config.toml
n_head = 4
head_dim = 32
d_mlp = 320
activation = "swiglu"
norm = "rmsnorm"
norm_eps = 1e-05
rope_fraction = 1.0
init = "normal"
init_std_qkv = 0.0441
decay_shape = "linear"
steps = 5059
Each number is 200 + 20 x the weight over its row's rms, rounded and kept within 0 to 999. Layers, rows and columns count from 0. The size before them is the row's rms in percent of the matrix's.

# layer 10 MLP down, 128x320, rms 0.266, rows 76-127, columns 280-319
108,224,195,204,215,189,213,204,224,197,207,245,201,183,178,204,218,212,205,170,203,209,175,180,222,195,173,178,202,196,177,220,214,215,183,238,189,204,196,192,186
094,210,149,176,195,189,181,188,194,217,210,224,191,214,188,202,234,231,196,165,234,173,193,183,204,216,233,164,203,208,176,209,212,194,242,206,185,187,171,219,218
093,200,166,179,208,174,204,226,235,205,205,203,168,189,198,183,204,173,183,191,193,211,205,169,173,210,216,208,232,173,253,197,203,226,216,184,162,176,176,202,202
104,184,183,218,213,217,175,211,184,205,212,204,211,223,188,185,232,220,196,209,176,180,242,187,170,193,205,189,243,217,187,216,161,199,219,187,192,214,198,192,194
128,232,212,177,166,194,218,203,177,209,205,200,246,189,192,204,253,251,184,207,207,220,203,187,199,173,242,185,197,176,228,190,218,208,172,206,213,218,195,216,210
104,146,197,217,205,187,189,201,227,162,221,172,182,188,205,221,184,191,221,202,197,217,180,234,188,188,216,164,219,195,199,170,182,177,219,163,244,205,178,218,192
095,229,200,213,186,190,235,217,188,189,169,192,209,211,223,234,218,196,230,187,221,187,223,211,221,207,162,184,214,231,193,187,195,213,217,172,192,204,221,207,179
097,216,188,212,204,212,174,181,231,220,194,193,197,241,167,258,179,193,160,207,198,201,212,225,226,184,194,172,235,172,206,244,208,191,182,223,177,203,232,216,204
106,200,196,181,202,190,217,231,203,208,205,213,238,236,188,226,195,167,214,220,219,177,164,178,196,218,241,179,219,197,203,221,188,186,210,218,155,191,203,216,169
098,146,187,221,179,165,177,215,210,210,197,212,194,183,204,198,199,216,179,224,196,210,201,219,185,210,235,191,198,204,246,218,231,190,183,220,184,173,202,231,214
089,179,204,204,202,228,208,185,211,199,184,200,218,212,182,221,203,192,249,195,209,193,174,225,179,199,190,194,179,219,194,169,190,183,176,226,214,204,188,194,216
100,217,156,210,165,206,218,168,204,194,226,218,209,189,215,235,195,224,174,199,174,202,200,210,221,192,206,167,212,173,206,185,187,178,184,203,190,197,187,171,228
105,214,213,172,194,255,196,196,213,208,189,168,185,214,223,217,199,188,226,230,221,210,198,174,219,248,200,194,231,178,218,226,193,201,167,186,234,219,172,211,187
097,170,173,209,197,225,196,233,198,228,243,207,181,233,185,186,185,204,188,233,210,204,178,177,252,218,202,187,175,208,197,206,165,226,193,211,191,206,159,212,216
098,212,204,198,196,230,187,211,176,214,201,201,193,180,208,180,185,221,225,217,175,211,203,247,200,214,217,225,168,195,205,174,194,239,236,175,244,202,205,192,228
101,173,195,207,199,222,194,234,208,214,201,206,189,174,200,182,187,171,189,201,203,188,172,172,188,176,202,176,208,177,210,167,217,209,192,192,235,209,209,194,163
108,202,203,214,188,225,182,191,184,166,214,222,212,252,229,221,225,176,203,207,198,219,187,188,240,197,197,202,198,195,204,181,131,183,212,215,189,202,209,195,209
102,203,200,193,218,152,213,180,200,178,242,221,202,183,197,197,181,218,226,221,210,211,189,196,185,189,186,204,217,155,177,220,171,210,173,210,196,187,178,205,173
096,207,223,214,204,199,193,201,186,228,219,216,228,215,195,187,201,208,190,187,195,204,205,218,211,192,194,172,201,225,202,204,160,201,194,176,189,224,212,190,193
104,195,215,192,221,218,256,209,219,202,218,223,198,216,220,178,211,182,163,203,219,206,190,204,186,193,201,189,241,214,231,216,217,167,205,216,189,190,226,220,217
100,199,195,167,191,232,196,181,212,223,193,229,205,191,225,187,213,201,196,192,211,177,204,207,176,207,196,199,221,195,178,215,173,196,197,166,171,205,188,227,205
101,177,226,181,217,202,227,224,209,180,202,210,228,220,209,159,178,189,184,208,214,195,228,179,190,230,232,202,233,199,221,173,220,179,224,218,206,236,213,213,172
094,193,195,195,194,182,204,210,192,175,228,200,187,176,197,208,175,210,184,184,187,186,231,206,191,194,158,242,178,221,180,217,188,235,184,201,188,195,188,176,173
095,171,216,220,196,195,206,226,190,181,223,214,219,183,188,236,241,194,216,210,215,194,206,203,200,192,175,210,211,162,190,161,187,177,232,196,223,170,181,197,201
103,204,218,196,197,212,201,199,200,171,205,246,212,178,224,224,200,184,243,188,229,218,217,191,190,220,188,195,232,204,218,210,225,174,183,195,199,238,188,197,217
098,184,226,220,186,215,200,214,176,167,167,186,201,162,217,176,222,194,182,194,179,161,163,220,160,180,224,164,194,231,185,196,226,210,165,188,204,200,214,215,182
106,222,166,167,176,163,206,213,205,221,235,199,218,194,218,195,193,210,210,206,175,180,195,212,222,179,178,192,205,184,202,178,205,191,187,227,191,201,154,200,201
097,187,212,195,207,201,195,198,216,164,160,217,168,184,189,205,206,187,183,204,164,216,231,193,178,203,200,214,192,167,189,198,208,255,226,192,229,216,219,214,171
093,190,218,224,225,217,167,215,195,162,215,194,196,178,206,214,208,205,224,189,140,222,194,181,205,194,206,201,214,179,215,188,194,196,176,232,181,209,200,205,179
095,212,225,194,214,202,183,205,223,183,192,191,184,194,183,199,191,193,156,193,236,187,177,180,210,189,219,170,194,208,181,177,195,230,233,225,216,201,198,218,233
101,205,146,190,202,208,200,201,230,258,188,196,167,189,169,184,179,201,202,197,190,245,195,212,160,215,221,214,241,165,195,172,204,185,172,209,188,146,207,196,202
101,197,173,197,190,221,202,170,217,201,185,223,182,244,210,205,219,177,250,217,211,219,194,204,204,206,192,165,172,196,226,203,206,191,218,197,169,212,231,203,199
098,196,206,222,211,192,201,175,219,147,184,207,212,221,238,180,200,225,203,209,212,235,178,162,203,199,206,204,190,204,197,156,197,209,193,240,213,194,185,187,177
108,175,174,168,191,216,189,179,192,191,154,208,222,205,213,179,176,159,246,196,216,195,237,191,206,212,194,198,185,209,210,232,194,205,218,204,227,199,205,198,198
104,188,199,187,198,201,233,172,175,170,212,185,213,139,188,238,228,168,221,188,205,218,200,195,190,184,200,211,210,184,220,183,182,198,179,194,208,201,194,210,213
099,210,180,234,213,165,219,203,237,168,214,192,230,190,221,203,219,176,184,200,203,206,213,213,180,214,189,188,203,218,203,200,153,217,193,166,206,168,211,241,195
106,196,204,190,213,204,207,219,209,176,204,185,190,200,180,236,171,209,168,198,175,201,189,197,218,226,217,208,183,193,226,218,236,187,170,193,213,194,197,170,192
095,221,195,209,220,228,221,208,184,202,182,170,180,209,196,213,170,212,201,203,190,217,164,213,204,201,210,211,205,148,226,211,192,221,199,258,161,159,204,199,200
099,177,177,143,165,243,187,206,187,198,207,207,195,187,232,170,175,190,200,201,205,229,203,214,199,196,207,193,236,185,226,189,216,175,203,224,193,204,188,176,222
100,198,196,225,223,222,154,221,228,170,229,210,189,209,193,226,213,235,200,200,178,184,189,229,231,201,238,165,202,226,199,228,206,185,180,203,193,245,226,206,235
102,194,203,169,208,190,203,180,179,217,178,218,201,200,229,208,175,193,217,204,186,175,214,199,196,200,186,211,215,157,228,186,217,219,194,217,210,206,204,211,210
095,225,197,206,216,216,222,227,206,233,201,180,196,212,227,191,226,186,182,208,233,231,255,221,178,211,252,191,205,203,181,225,178,230,168,207,205,241,160,210,201
101,211,205,196,220,207,213,190,207,213,191,210,198,189,198,217,205,228,184,184,196,191,169,200,201,189,215,187,195,160,192,201,174,219,209,192,196,172,181,209,176
100,159,196,174,186,185,229,208,190,240,219,200,223,213,195,219,172,225,214,172,201,195,202,226,216,176,193,226,195,172,222,186,202,163,194,193,199,178,214,186,183
105,202,196,195,198,194,221,211,213,193,224,203,260,176,172,192,233,162,232,206,170,197,204,194,222,221,214,221,194,230,188,183,197,209,172,224,225,217,207,221,216
102,190,233,215,177,183,199,202,190,217,153,170,197,159,174,170,163,231,208,196,157,192,171,224,202,176,191,172,220,184,217,222,215,206,174,181,204,168,191,188,204
097,202,212,210,216,202,199,225,185,204,169,201,207,184,168,181,178,228,190,203,240,210,240,254,211,138,182,187,225,191,183,208,193,173,162,215,214,223,215,214,229
096,177,194,228,197,200,196,193,195,183,193,176,192,170,232,186,184,176,230,189,210,209,203,164,209,177,203,171,193,181,214,193,185,191,184,208,204,180,203,199,184
098,214,207,184,228,192,185,200,168,210,195,212,199,220,211,219,186,153,223,193,158,212,205,168,196,217,201,205,211,169,201,186,240,218,188,216,233,205,221,205,187
098,184,230,227,200,231,199,181,197,187,214,221,206,185,201,217,217,181,202,203,169,178,207,184,192,213,199,213,214,190,197,182,183,178,206,193,240,207,202,164,177
100,170,189,183,178,178,188,198,157,181,202,198,197,191,201,211,199,198,187,185,211,185,205,178,196,205,143,227,212,198,182,180,211,204,195,188,175,196,202,227,180
103,200,171,230,187,217,203,204,198,204,201,181,213,175,217,223,179,230,219,207,229,225,206,170,222,216,189,210,206,185,193,244,226,207,230,167,217,219,236,212,217